Weights of a small transformer language model.
Architecture: LayerNorm before each block, rotary positions, tied embeddings, attention and MLP in parallel.
Training: a variant of Muon for these matrices, 85M tokens, 5217 steps.
Each number is 128 + 24 x the weight over its row's rms, rounded and kept within 0 to 255. Layers, rows and columns count from 0. Numbers have three digits each. The size before them is the row's rms in percent of the matrix's.

# q: layer 7 attention query, 64x64, rms 0.126, rows 0-63, columns 0-31
# k: layer 7 attention key, 64x64, rms 0.139, rows 0-63, columns 0-31
# v: layer 7 attention value, 64x64, rms 0.0513, rows 0-63, columns 0-31
# o: layer 7 attention output (transposed), 64x64, rms 0.257, rows 0-63, columns 0-31
# up: layer 7 MLP up, 256x64, rms 0.216, rows 0-51, columns 0-31
# down: layer 7 MLP down (transposed), 256x64, rms 0.0489, rows 0-51, columns 0-31
q0 106:158097131107100094155107106122143188143121125127114128137083152154163156127140095095126150110140
k0 098:125134106167078107138126130089152141114140135163107126168104141110139110163111144161077141163118
q1 139:133102149127121098114109147136094162118121139088105132105115134147158141115111156102126111145119
k1 159:168108121145112072142128163119129179103128115144107156159103164132136122112114136110091135108122
q2 127:156160077108123168129129117147137132115139118152150099136087100097123151145168117136120161118086
k2 175:110145153115121198106121105159115068139123140121112116098145082128138152095156099137151127118149
q3 137:098160130131124176112125095126106110138116111155143128111149118116104136098155118138148141117160
k3 126:095138151104149179090129064154097106129133152116132110095159099135150132084154123129160122124162
q4 088:118148109129148150137153100130134104132145138140153128152137137086113127166166111131092157121125
k4 065:121125156177121095096126167110134133090145125118139146138119128139086115137113140146163132121110
q5 059:124073156148141067143115135124145137136130135105094131121126141180148133125145140104125112126138
k5 062:089113181112135161100127141146111117101126116158124161137167105114143123071115130133185121105137
q6 123:125166095110121168113131103158132115121137113155152122141105112092105133119156108138119151119114
k6 070:133093141147091136119133163122165091150129066135119139160104112119106134154124105125132177125105
q7 170:122164112121112181132140099152139119136125131162157127146122132106114132117164094149122137091123
k7 217:159115113144118062152133169102147173109130119138122155155108172129121111149099154126093131130112
q8 111:115146102160136133086128186129111137087095145086139136182153098129124143130114127097143168121139
k8 102:120144114097100117111170134107124166094084103130104112119149173117105128164151148126155158126133
q9 109:082133070078135139121122111110089152168184169158138129149151121140136179123154098130087110129088
k9 102:129152101073154076105121126124105112154143120116130140098107093139131095137130101167123125112145
q10 103:133135099120167157138115138081197126112130114132106111162129077102149144123115163085103117122152
k10 094:099140168142132143137142138143115152129130105155152117176074128133110116132125153126090159102087
q11 105:130149166124108127149144085136154148159114095121122158111164096098138122122135108129082119128108
k11 098:123151118132142142167099142105144155160118117139155096108133088171152142167078120116093139132072
q12 106:146164141101140151110168144124092132123162102157152098106099124138112140098115142120103114136127
k12 100:123080093156144087118089164134093111142080148148103110141158144136150127144157161142105107098147
q13 094:148137108152111108150099151166126113122149109155144093087157096137142124104097131117128147116110
k13 088:174083110093093154164133180119112144149128077126156108114112139101175147109138109114140123084103
q14 097:154109138144140117113100158160146133127126164133104157125135110128118118116130082116111130143130
k14 085:136095179122089108108085118123134112158174109120140090130115154165109147135141104113129130158165
q15 103:120121132129139174076160157103142107161144140070114118115148113066119169148098141140130121136130
k15 090:131147123125106118096177174110123146158129142169145166144107125132113100113128124131108149151130
q16 102:156114112121157129140134129162148091125118119142118094122120127143130079123097134120140117147106
k16 088:147102131098138104076145124165094156130185141125130126138137129101114167116155110116186164121112
q17 099:135109147158125134150120133119093157084126146113104153107140094120090134103148142081139112136147
k17 093:115120126155139121133126122159094118165192149150115134113099176137140151098107161164137084147137
q18 107:117137115137180121062124102136139142167172101144129136085126108144095151159138081164112104141150
k18 096:111116129134130077152120148142112162123162183170133142121122136157142086104131049110122150129111
q19 102:134145133136091111133173150097146156113112085167143136121138090161152166142136120132147168151102
k19 089:119160144112133147130100094149117131144089110175153090164111176089196109109126146174129126088150
q20 101:096125113130130131108147172132094118126135123123163145185127119112097133084141148149146082150157
k20 093:104097134128124121143149153127105130127095159115094152075075142083118128183168172132114152154115
q21 104:113082149125174140135140111141188132107076128129125119170167141192122141105110110156102119112114
k21 099:153136125131176124150114138172140172154114131133106140159154127130101149130098119108103121115145
q22 103:133179128150114132136115093136146128152122136095134133140190120151162131118069164131122135136138
k22 091:119142113137159157127122143165153134131122112086089113135100158126122063079158120081136143106098
q23 102:135111163128131105141144130098100152186140084099161148164125137087137085119127112130133162132127
k23 092:097133150098113138094115133086161083168099134149140166129175113127151145111088150150150173127116
q24 082:110137140116138122156116125138140125125121130113122141118113114168094129087167162107129154135146
k24 081:142134146133087140099073130103141140144138163157127159177108134093154126110112152096094084176116
q25 109:092147127175121144135129106120106136104151114129106109131133155161140140129147072138143109097143
k25 102:157143066099126161135096122109130121101172114147137180132124144086129117142131102086154112080147
q26 095:152118146135141134131154120137123113122114084098115154158163121133113111156100111122148108158060
k26 089:130170132103137099147114149167120133118161144100107115176116153135146090124125135147137152150143
q27 091:128131141142099170104156069124114144146153123110113126146113101129119092133136119130163162100140
k27 089:156104091152143133134117115124174136112129132138076120103121156133155147142149127151094170130082
q28 108:140126129129114100115149131113129121141131143110107096124149103084133153123126127128129156101149
k28 102:130149149151082108130116150187112121099128169097122113110132162136124086118116099145148165109134
q29 103:087129099099133133109161096126152115090157158128178157116136142137152108162121109137122129167104
k29 092:138105109133150143109158120131177139159098150125184116181134116141105088121116104127141114087147
q30 092:118129126115106111109103107086167127143117128146107146141137143103093164099109099093166152122117
k30 083:113176144110086164121136100164130124152124112124137164118144134176173101135131109124121142129116
q31 093:110091134120135134135119122124149187104153149131101111113105148112110113120142124133157123133113
k31 086:107107174106142155120133145162126131137138118088105149094141105135129098157147144134107109119172
v0 098:131131130114199104123115125125114108121130122106169100067135173124151145136110101125109161146113
o0 088:076105121176114120139161093126139167111103124160130140169104137147110132137131163136127115124133
v1 076:138095184088109105124084134117102146125145121136103111137125119120123126160126147147121093154127
o1 068:137150104088099113094144128118140163147115125093174107135117131162115144112208157107103129117117
v2 120:127130134141122122116088164132157171127162154165124126085138068127110110143106126106104112171147
o2 095:103162131112083148134146111116138152129096108071174141168135093150165128140158134107170153156087
v3 099:101140131135153122120167146169143139134102109112163124084109116131112183135106130124113108130120
o3 097:068124149130171117155098124121169131121141155111091150135123100126117152126154126119120152109155
v4 115:124127131122137143116125114138105110145169127162167088162110147143166106101083162150126171128152
o4 105:149149112169125127089116124137126127122146133131125129106112118091121114169128102119111122126116
v5 120:142071093136151125119090155140166117126144165095126082142131200145127134113160118135143159132154
o5 102:141127137096142103149105098134125151115139109159112109113171100101130188124154175160112086104107
v6 108:108148139124123097125117096153115102145143079146136155105119161144134122100144155124128213151121
o6 097:154092158143135137155181144092128125125124127135115103131094110135154111154115142113110092113112
v7 085:128115119143104143148136135147128129131153134117139121127146122065103157140151141143107135128094
o7 085:095116120163127158099136132126119134172135100137107122184121120133148145096159093134152152120143
v8 094:156145144134092142137142100101163083136100117132102134144111122143127117124162141134124114071102
o8 100:099131129118118071163076184147131123152141162149138078095109143115084147125134091120094123134149
v9 120:121106178098165120140087113135112139120156134115156123114136120147074149147115123123167129141083
o9 109:091124095125094120120155134147145152096104140098101078122093121069178141127164137122131124107161
v10 098:128148141086138119089111123100133128132138103140091118145140155108159125155132148085109119135086
o10 093:144133136142149153142104146146138150124116132109152143128145063125111116166136123126092172119132
v11 104:144108174088161116131141092117115107137147115171127138163162124122050119107113133152169151118124
o11 106:096134144124113148142132156147100150100114119094140101129117150171147168092130106128126140110121
v12 113:123147134125139105134130104141087169094102080095128116142094121155140106094113114170119119157160
o12 094:093139114084150102121170137081139116112158155134141128119114172101142088153123143123079119117138
v13 086:165097099147078117156131121142099139133091130107140156126141175118145151150116077121111147137148
o13 095:142119134114127115101148111115131075129141105176110158119139156126103146100154178132135086138099
v14 106:136220101098134146145136145136107162122133130150145124107157123119149162069127133112150139115107
o14 104:149133112156095098127144153157130129140125144136094078127096111093158131145114130168086149154090
v15 086:150177156128088092096150160110134099163139133113148130106089126134116107131121162118167161115124
o15 075:128127137136156135148134150149148183102108159099142125147140103142125113144098111140182130141136
v16 105:133153134134177113119164111123156154110130140138065128085163126115175119132135124100128120155124
o16 108:142129171113097164118154155151144080136156131123114126143082126118120134185119125141129114152101
v17 106:169111098085135133106155125201182127140136104128139164119109099100101111124128084147139100148113
o17 096:080167181150160148115121146117080156110104071095120120130153132125149176091161125103121157150161
v18 100:134125106081150127133112118126129123082165132144088119117120129127120140162137154145137144135136
o18 097:135144091161114094114089177121145135147109118145157107107131147098147132146113113133115112119108
v19 111:116138148173142191157119146113112133117154109100113114125089140128114115139138121136128127157080
o19 107:081088118148150107161144120079123136160140143133111133124125103108090094108124134130132112154129
v20 104:171098133079145144138139111136135134136130164105093148163144137157158115151117147103163099077128
o20 092:122160150137116093122109124187115140094125132162145083091139135097067161133137120145099144099130
v21 103:050124135109133141108103139142172126109116155106116117129101154166128162158147145091116125121114
o21 110:175150114108100121153141110096112150136144120123148100115079133120107158122154128157167073114151
v22 108:119106168163114088095083168158124127140139127139149108117105145087124123169135097172151117129088
o22 094:159095123127125103152132124130147133144125093098112153102149121128137076109149149098125103129132
v23 083:125109150167156124154171133118148098108109110103161149154149113155176140140128143123092105098091
o23 076:131091119127126118149135116117127075116138097181113146137096154151074135109119109141117121149135
v24 095:114131149127165127149118090113121125150106113154108130118114093158114137155144132110096165116114
o24 089:123119107153104123155127112137147138088145136156161102138115117178139141125140067171166076133119
v25 104:173082112130175133119104120118156091140140102158125118106119097111118113191125099103146134159160
o25 103:089128157151113133133108128157168127145094110115137162141151136156153132113135112083158089148134
v26 094:121113131080148105113115106155173074118157148138163185108124133140141110151103138113089151101136
o26 085:101129132149137129133112136121118143101090088123158105119127127130136131129104114104174131142146
v27 096:114161133128122073183128115105094136140111109121127086148126123135110156123171146121115109117138
o27 086:159074095131131104110143156139151133117147145143113116120128098133099119115144160143110164111113
v28 106:081106121164084104114113103125134128126155168121155126122183132144071139120104143121099156140094
o28 094:148121081131101191152116121103105097112098140120139163151112145109171142147140136116124165113147
v29 123:125106126126111139127142143121136092145121147139153147122126101122167121129155190120146115083125
o29 108:150103119159147132124080096163153150155094158149124112157133126153124129141130095112095166112160
v30 092:084105139085150160124156133089118130132156097167155157193120145121156122153102158116119096122108
o30 092:133105101139138127102120128112132093157164091098122124114108121144121157092195115102119139143149
v31 110:135121125170105114123113174163157135096135119093148085150112095131145160151130174118098119151135
o31 098:108137128110148126170127126103162133155116111132146177167137108124118108127144106137129126134111
q32 061:167132119174097143098120151127129118094153135136141142178078157155105136134126103178093159093110
k32 092:145095149119138087127169144119128146090114087124126124111125183114116112131106150156124114109143
q33 091:115146136096117156146142075131126132149125140123100152143117115144097150102174155096147134115145
k33 134:110159140118136184103112093155105085133126139128124105102149088134144121091147116134144137161137
q34 087:122109133116118088121137140144116120114138151107121099129122182078170087150087130135156103169127
k34 143:151120134148113058164141171113160165112108120139111136146113179106100125186109128126119121128114
q35 162:109150139090129176130158090125123096135138134117142116090122110119134142109182122110142129122147
k35 069:113141158108111096117089106118152149139122118161121129113127139116129101119128141116109132097149
q36 100:144156159076145157140163112158082137175100150115105124103112095103158123125119140087146112146116
k36 054:118159181156091137066080136123107106115114153106127145110163137134120133078104144175118115147147
q37 120:110157167088136180140142099120111116164140138125115117086157099105092136131178137103135124146146
k37 145:100129161105136177085137099160089099145127125114139140095139099135138132109131122123119114133158
q38 114:129085114163152085136112169126122131100113135131120137143131171081134104115086139147116123143115
k38 068:110120143095145074117117124144170124157135111173136145108123147120160105123123141145086136149125
q39 113:135154129087110161137132087150131150160114124127136120125124086114104143111153152076126158122142
k39 257:166107098153129070155142174102150156109123128137127134153110175133120123163104139146114129126098
q40 080:130100095093159119098135168167120141156105145138141141098146112097152135148112154150136167132111
k40 070:153163104108114118137147130121109113118144162123092091076151105170114127117131086177128071136142
q41 090:133111129118157092128125128113149116142154159177092122090128128131101146099108144134132127117149
k41 084:154105149104123079117128148154117104086138108132117168136156158139136111116145134157129156069152
q42 086:113197110107112135149134130146167099134150123132111125163164134138162127149156124158145118103162
k42 082:143127127164103119143087147119107156133123136145107115125160147127103109124093140155134091137100
q43 072:161145133145097159137128140122096101134145143122145156155149089100124129071108175115128173116144
k43 066:133135137126152135156103093138142133096099152120147142154126126086139151129154100095116087144128
q44 094:079130147140124119130127130129146109148139107116166083129146119120131114127108122145148065116120
k44 090:086159125146107103180119130140132127111119121161132127081113171106172126054119107139144140143141
q45 089:133158123172146067152101126164176118124084117146129129079103116166117133111165149142122109135155
k45 075:144115117119134114128149138106107120117115105154166136104142137097099101129122145114123112114146
q46 091:117118105132161117117187096092130123130124133098104160144132112147133111078125154121135121146141
k46 077:123100149134121133148149105141158149125184136146113129127092107119100088133146100109126159140125
q47 091:116123195106150142088156144158121072100146103106113142111158114134162175108102128141132117118128
k47 079:110115121134165125084144134146136157133157092077120148109126169067112153161141110130127138139141
q48 095:113157162113175137141117124126091165154154104101132128116065111145131117110184154093115147112139
k48 086:099106135143121154131143127104127138125149114127119121116153122104163123116132189145079103132095
q49 090:114135105152135158122112132124174168127147077175126133143116166133111113121123128128108173119175
k49 078:089156138114097128091096141157113163130106124113135165120133105158113115116152167137160172173059
q50 073:119111128135089096152163113147152153108139133131158165150084122112157149114122128119119185150099
k50 069:102112123094105170100110152113142183121108142122107130122148153172118134122176102145133122124143
q51 095:163114146078111105117119095140115084198110141160143152096103148118112084133155149138089098130118
k51 077:124147094163183114115156124123154116107104150098128140162161118108104129115103123171119149136121
q52 083:152119102087133129167159145104148120114115150111135111151127175135124091130148153110123107120164
k52 076:098105148115150145120097140091164149145116130113160117177079100101135132115121091169129116071100
q53 083:130121147128133137144128152101204095146143102084109116156070099120118131141117136128095089114140
k53 073:137145083143121103115147092151120128146134123103120148164138119117138086133169101113143115124110
q54 079:101111135139146147118110133084108126112096127132136197153106137144166117120139118145130130138093
k54 070:146150149115144142131075104150121133153149155143154133099148149122106167123123125117063146086098
q55 085:164106109110118096141158167108144112170115134112122132131104110181153160137157143088125126112104
k55 077:150067120110131160087166113121124143100123099107101165095148121121113117135125127093171138081136
q56 092:092137132145141178091122118165138128129134127107121106110120150113094145140109149105103147106098
k56 086:111137140129135103144120159141151172133146071115114126155102096118139137109143155124051111137123
q57 088:135127115135123076141097109132126138129148074119109108116171146103141148140118109156154119099109
k57 080:134140133166094084090170114128108090119103151116138135128161131151164132089110106149139158128130
q58 082:114148159122106132094130099139165160148082116127151170131094149102150126121102136168153149101108
k58 076:112135105139159130142123149129098111099137131156195131102127155109120176102211123131097100120139
q59 081:151150103139110145126121094127131130108101146141119141106150130146120137141128187093105081133115
k59 071:138102173112100168156147165099121094133081116139114142118119092138105157123113113164138113143147
q60 090:161158133097105113115110143155084124098097117120109138137167147129120116151129116139131134109168
k60 084:149078144149109097141154104147159145162135112154082119112133110128116151088106140162175081133105
q61 084:070130108084127124120165112108147167120094136139089165118132129183126127140128104113165139119142
k61 075:107089149112148121130122128084078114143115110166152120161109125150139115111148140142155097124105
q62 081:105100098108149128173121142179144118124106135109148161136141088150106095147110120141142114155082
k62 078:112166098115084126109127114150142126172121088161142091092110136141112125084143147118109151114111
q63 086:116150086145124126155161131066078129120132155137134102119131126120125138145108124159106141100119
k63 081:132139102077131146109133148117126103133185121134119129139144104155093066100169109134169109163168
v32 075:130111170149138144118108134118128104141153137126176154129151164142141102133128071086132145102073
o32 089:109122138129106138137119172165090157099089116110131106082122164114158135105121135134170103159118
v33 106:150082132099172153154103124114130111130168124135134138138135155101180093092123122092133077109121
o33 120:102108154148151107126108179134104147141074119136118121114147122077121091132130118133107149132131
v34 097:101154107119134115113115132120144151147100096126139179078135112112175099156146126112095150115078
o34 108:140134132173125140134137132184126106125091117152127129169126126165180129152112128105160117134132
v35 100:115118118108095136075099141100121094134159145154145170109153156141125141124133151122156174141114
o35 093:118114141132109132140163141093081157114101146128106132103148125108176118137118117146158138117137
v36 095:119132092127138137126112137144096083149149137131153140110117137167166103122104129143119128074162
o36 097:126115140113097149090113149167097111149117175133106107152117125083119097165098116129149112113101
v37 089:150184145113136110087103085111145090119188127131150082140137176130155079138175110111166124142119
o37 097:122172107138105080127146114123176151094083090149169120111169103121161133142102123136142123112135
v38 093:144090109096107133104157117124127144157108144139088168120102150169126180133122109135118151103104
o38 096:134084143110163139146116127169095113120147163128082127069127140149125144082131118106112064143138
v39 097:144119154128060167098155133152137117146138148146144121121120097138084120129121140164117119109143
o39 104:127110104083120117135115165091159121145150151077124130139103106140120123103151102136059126105142
v40 114:138132121192126134114089168152138092098141120120130101147114112177148144122144152135121135148127
o40 127:181127135142125143113130142122111083124155093160132124101119180160134146099113115141132136111134
v41 104:118115139095123115128103131095122131119130132113107116181110097139093131145117123132103138152104
o41 120:119126081133134112074145153103102130111152117150135115107158140126144190115168138132115190119122
v42 087:129113146163114130088092145135134077139140168151163134112104136099129114126138135121121135146097
o42 088:135111148107125151172147171090157134135096097143168111087114129164171117114144145162098107141121
v43 106:100134192133154131163112139099110147133128117113128121125135134082123130160111110139090114163141
o43 108:156110107139120120119110100125149120114157140162152147134113115143124131108153192150129147171085
v44 086:139103104162111131111146139142167122131059176127146116143148107156094127118101112089130125097132
o44 086:125157167104117163108112145160141110145149115087114102121107147149106164134123111118114125129144
v45 115:159165136106162142145118135127121126135154137149116094129154132114115122153097127082166145132123
o45 125:152160129164141102130090095163124150109167124167112122123124145124130181131116087187138156091111
v46 090:088106116125122114137136142126150182138118089113137151132133148127149162138138133128101174139097
o46 093:088129119164149109144177141182083102118115117108144099136104138151158136102137144111152108143123
v47 091:097133159158145103135180133079120116092144098107142171129150106144123139158142122134120149155113
o47 110:099133074131099126110185130120105145093142138102133144153147127113132138137117176125198146144117
v48 106:135122116153095147139158137096119085093135132158110178130149120121156109158090142100115132126121
o48 113:150103133104114079142133167150104104153144145137112151126145117112111100140086124157124150139130
v49 093:098132103171089103080130147101145133121132121103138137167136162122139122075135144125093149092107
o49 099:112084129141143112123177132155083148161147107129108108102104143101165095107099100124153134145132
v50 119:117131151111125121060173116099105110107154101145116190112108098145137134163135157126103118134147
o50 124:098107141074135098140160136118152137130147152166129178153120100156133079142102138151135138118152
v51 094:140121153123104168114106110142120139095174111102102144125099172155129112123103132142122117138102
o51 104:148096122140121088136096128057104153121152136151107141083127178090123091133129106114112112121150
v52 086:126175146113147103099124124132125106147121153127119161075076086105110095163130109122103121131117
o52 088:112126112083109158139148111097178158106117150135141139152103127141161142164128162141152119105114
v53 104:100201109139111118140140145157145147106112148148161114118174097073148135110139157132118095100106
o53 114:154133118179117160107155095125120149143134095104123132188130117092114127146123111138159175096144
v54 100:138110146112188155182111158194135131111136126143133146086129088117164162153141126115146103141086
o54 101:147144159178130153141077118147119127090101110142121132161095164153117131119149126154159143106135
v55 088:126114153158099131103093156145132136107115124138106115140149097122098169119121133110140104148151
o55 091:137126162088131138123147137099103099131143110114139141090103179143100150072125154135122146117139
v56 104:103115190134121151138120143120112107137140106109164139132102102075093063155096133137102129141117
o56 112:094113106124128107137115169112140152148139118132165135161092128124148127136148138171117156143089
v57 098:111149124138106103134106117114080153146132121117099147128175082138086146145157168148150137146123
o57 110:127181078105108098131146132110141097137125133148146108155143108147153136130145124122085169101126
v58 090:131113125111134145096148136112194103086122116131115135156131091140175112145148149114121087130146
o58 103:111124152150146088075142146159139087134136096123127152168129117142107138123108137139124173100146
v59 084:147150151156147107120133151124112118148157081152150126085131091126107116120152112108100142163178
o59 085:151141111080109177164160148083151131104097154117127173148138122156137102132107128104158134135154
v60 112:095120129157128128116096152121161111156160207129140127112171149117155153126154143152107143107136
o60 118:136111108121104104111143121150165107123131150113120079127083085139164115097144158170088140124093
v61 082:110167118170145119127121110149128196104125107103110129106182148136161151105122152109117073110140
o61 079:153154147147106109115138089128126101147145135149122111137110150104100071152096137085120115113150
v62 096:131136135137097136111130129142163139139132095107110144138139102130144125122218144176156120122105
o62 116:127133108158155113136122122159135092132102074116123144157121138154148137073118103108123125111142
v63 088:131089129045099146113102116159156154136108144151145100148140120135120140137124094118139115114131
o63 089:102154161125119116081090147142126125119080120113135105135139110141116149124181108102099167118168
up0 113:160131126122140176144153110146142111099162113122164149155143126163140108142102130106160113131184
down0 104:125149143119142094125107176141163112172114084102179110157121130141137133141123135138127109079111
up1 097:104110114129154135131168120119082138123161116113147096130134160126182094090111103106088100123154
down1 112:136143120163104175103085118147131143150089089157116116154149115137101141159121144116135138168107
up2 096:111118139131181145156141129119100103128116147139139123150124118132153102098124122106175133134152
down2 109:105134122142124114152173174118100136136145062133143093130115122109117117137098152167098120126116
up3 099:152077177117114141140139120130094105160149116071131107133122158084105123128117110109214137125121
down3 108:163109148135101101123083134137210119103135124152119113118104165107139158112137119109109168086153
up4 093:170141181146089137158136114139112151117114121111149131108114099062109141143140139155168118113098
down4 101:094126162130151120118141137130128152109101121140169141161151144118109133109100167144107102096096
up5 107:079129076143103156152134108104114137128136119123123109133112137077132146140157145089137121126089
down5 103:154135099123143118135114141120118067112107096134135158145120140113121141111132169142131161108137
up6 101:173121133103159104128127152149167123127166110100107084107138123086098122136146151136119146121130
down6 106:121154098105124160108130130140120110090122099142144120163158078140092146126148085123165083156121
up7 092:108131157075139174153110120115150063093160172132114150128139120154083135146107112122120085134167
down7 094:163129094132115107121113117107155138149125084118137125103152139101146111106142128169134165145149
up8 105:123134109126138125102141164098121132182135144135099103141133128144141127147141101135132117104102
down8 090:109101111103137106135098177151122096125161111130150097147162135087125143156125159158117118157108
up9 094:093119131117118121118112134154070117147130123200118073161094171131120155137104099156137125079148
down9 101:137153126084128085163145100094158127125093120113132174100119098148147129115163154114166168124099
up10 093:164129104131111125135090090138128164093123113137119111111137125089111123141140154108141172131132
down10 093:178094130123117133125133136147086097072138148124137163140118102132110135149110115150135149131152
up11 098:145163148152143084140165118162136138096111154107154148104137134143113150126118098133088149141119
down11 109:134138088120136133128123078136110126105134152161122150158141143121086129208141110092171152112132
up12 097:102120143129147163165122169137163099127126131099118101106101175098150102080120109125125139150115
down12 100:180177154094130134173163152100118140136126116131140155123179103137130149113111135109120134113092
up13 112:109133141133160121150147157104130117119102137114097098092152102163136132133136102112115089116140
down13 104:127141101154121106111140137166117149162088089144161160104072151138092098109142154165131145086152
up14 109:083098117098140138178125160163145141138098177129117149147108085158131158120128114101110087124134
down14 113:131126160109107111140155131138110160116142123118097154160105114089094105119092073117123160105096
up15 103:129135165183136138101109099151152129130145102161087120101139119121105171125164129113129094132136
down15 093:115184072129120154171119146090112129157102103154118115138145146123125141113148167117106147101144
up16 097:105114132095165133102088145139110139150157158141075138125122132142119132124174143119112115130106
down16 103:138110136115093153170180124109107128110131114109139155134127108107160101082100134115122117119116
up17 094:118135128099116104121111175130139099133082169119086099134101098106129136125128129128126093137118
down17 090:152133129144151121128153123115108129134119114148166150162125149102128089140130112118097116114152
up18 098:096114085098110094129155106131143157131110136131148140133142103121124139080159098160096118119126
down18 094:170171149117136133140133113135093096106144143138149161138122151124167099133131086148100118108107
up19 102:112117125105109139118099105169115160163101163141186119142129085160085129143131128127118106124141
down19 118:161082148174148122139133146129104168159102131149144096137134086119147166140097125127142085142115
up20 092:117131137102116173105118120130112139116120154078166120150158127108096142147066069147145141133140
down20 091:130109147121152134109126134112150140120196064108142112145118149155118127128163135110158110153113
up21 102:159165135120097133109126079176124138099107145113152119110142155160121154101149154139120099094176
down21 092:147124112166164149099135128131158085107141157125166127113132154147095153174169130152099132079132
up22 099:114137152121161122101144093114109088093109105156127147150164147170126159077123146181118128106099
down22 089:134147179136105166092145165122098124105098130105163129136131127096130148127126115114126148148137
up23 092:133119065137139152098147128139123124105163109137121070104116161155122121141157124122112112132122
down23 097:116117133088124115118140148115145094145126104108096156158106118129086088132121112103156077155111
up24 097:095136149112128119109120158124083126107159144139116110106156138131128136162113108155105113135109
down24 104:171153110155110099159121139118161152159100108132158112161117100113095109124152143120172112091137
up25 113:143095122177141110129136129150145096130141115130113117118116135159125100117176131109134156129131
down25 084:123138097106082165093114149137110142149123123071123113168142121102152083138162079161141128142131
up26 094:094084122067126137139136157127117134106151161119158155107165075127162110150126121158142125155124
down26 099:151134131193120156097141105113150088136118117140101101132101153145137136107155139123085107127134
up27 110:133121143114128175124099133133095127104173117091111131110114137076145159119137150154149132145099
down27 089:150146124117124151117122133118194139134130110144172173118119138148151100121125103127140155100122
up28 105:085124106094167145149145126141121083134167124146146132140107115127163136148123090129098102102170
down28 096:109131103128111110128164164116124135083112145132160121114146164102130131126094133143157119123134
up29 091:158108106134092169149126115104115126125125117098116116135145107147183143141170119101139153143118
down29 101:090132125104125142168146109144116115120143119079097155115138150135106106080148121133125124145147
up30 094:127133163139133122120125132144125134113132082111118185100115152085093148116131069119139124132155
down30 109:092125101124078100124119126159154136106130171150141167138160098151146133124113154138131101166107
up31 111:124127130146143167114116126094135143128109136143079147116165151091134115134120117092145114148112
down31 107:146071129171083150125114134138127114112121148151131138134112146146099135116130138098125124123169
up32 103:122126147166143146137096121109095170130120137155121153104122105119152124143164153109143108112135
down32 097:114134155121144102155067140134146118089163151131097111152101132079164113132107135152134103140176
up33 096:116114112155120133121128137108163106142107120157144088109099162132104084118132102150098129113148
down33 091:098134152082132094130143151128136132119095139171119106130160177092143142112131158127155134095123
up34 106:113148086133120158128141111117103135153138118123155075094127133118143144128172122176184162119091
down34 106:129142139087154130152140141111141092124106102130097154149120154110087126144112103148091140146073
up35 104:119131137129080108159128118135130137118111099118129134087094097093151114164102104161137129129117
down35 092:151125132140126116162141127129140132111146141103128182142091105135118084134173143137152112119144
up36 106:132136122121101164135149119115160091127151090115153140144130143113152155113120124106156141125152
down36 099:134117149125102156156146110145155148115142169139123092139153180139158093130107136109112119101145
up37 093:135103166142137106128168117093098130133158134140090125158164129137154153135111111137129154107118
down37 113:114113144143127148157090146133166126126121140160150089114092135112133119155149147123116090122157
up38 095:155149148163144129109169117152138101115130063152101103135129157078165115142102085136139111123149
down38 084:111122132094115126165125172104122161142100176082146132120149155116129149128175157083130089137087
up39 094:096182133176136126095131159143161146116128118111081096136109146123158143136123116127167101105116
down39 096:115126081102144178139126149177124113106129129104114150166169125112112138080134140158135142139126
up40 102:115159112141134137135117115118134126096110121142143121164104164167137168151096100140122116124091
down40 127:120106136108121143123083120089117135099164126136070175141150128136124104107113166116141122171113
up41 101:107134106111089121069126124140124146111143127146160097093123076084126137121114142154140116144122
down41 086:155161146142149117124140138075133119083114132112065160126134141106122104082117127117105158136092
up42 107:134123122142079140083072087154094153104147128097114123151100115110100124162127127144173153152131
down42 093:101141154116142119152122131097138106154126170123139106114099130145135079133154100111138122160103
up43 097:117125085058112130121149112145121161157130127150110113151132130101080103123122121133122098152132
down43 100:155124167160117134132145148138137113071093073100130166144099122099138129140116125166107189114138
up44 098:098136143144146150096150111133098144107108155107157164167124138177140093152085125127116120141143
down44 100:170171168126098143123092124110158125075102102151112145088126151106103118148106146149140113129110
up45 115:113149138149138134126083132109148138126145150106125147137088114149124148156137081146135105113166
down45 127:128118124147108152154114181138144123103134135111130075129143133145095129134132121096136117160131
up46 113:100125187105113088114137152122143101128126114095144098091116163118118145117142119104126143158100
down46 099:124110143190084173145154128113150171135093145100144137141113114127117158104095093126118147116116
up47 108:097151104162106132119133135155143115110071124157091101156133123104146135119166136126201142130104
down47 108:142128125166127138120158119089101096146092132126129143106084124139143132100121145128144133130129
up48 100:141162145112154105122142143141134128143111126085105159117110108151136135119143117122118137109143
down48 092:126075086149137112121136176080145149135127136114119084111121143091109122139138109146104122134105
up49 117:119148115115144103126092119148153127124140126132104119087104154138142129116096105147159104145147
down49 113:132149155100094146141142114139117108146147151101117159160147143133113121144127157149127143101119
up50 106:101130093132170109131126131093123122166166154096129161127177096124151109077126124125110094140129
down50 107:135166102165123120104111126131104154098097136089120106174126127148152129115146112134109143102103
up51 109:129145141108126146118128126141128198095136132107138139072143090157130129128156142146112148124142
down51 101:157088108168131152103103172113120130111136099129134108153124155083165105124119115096115156129148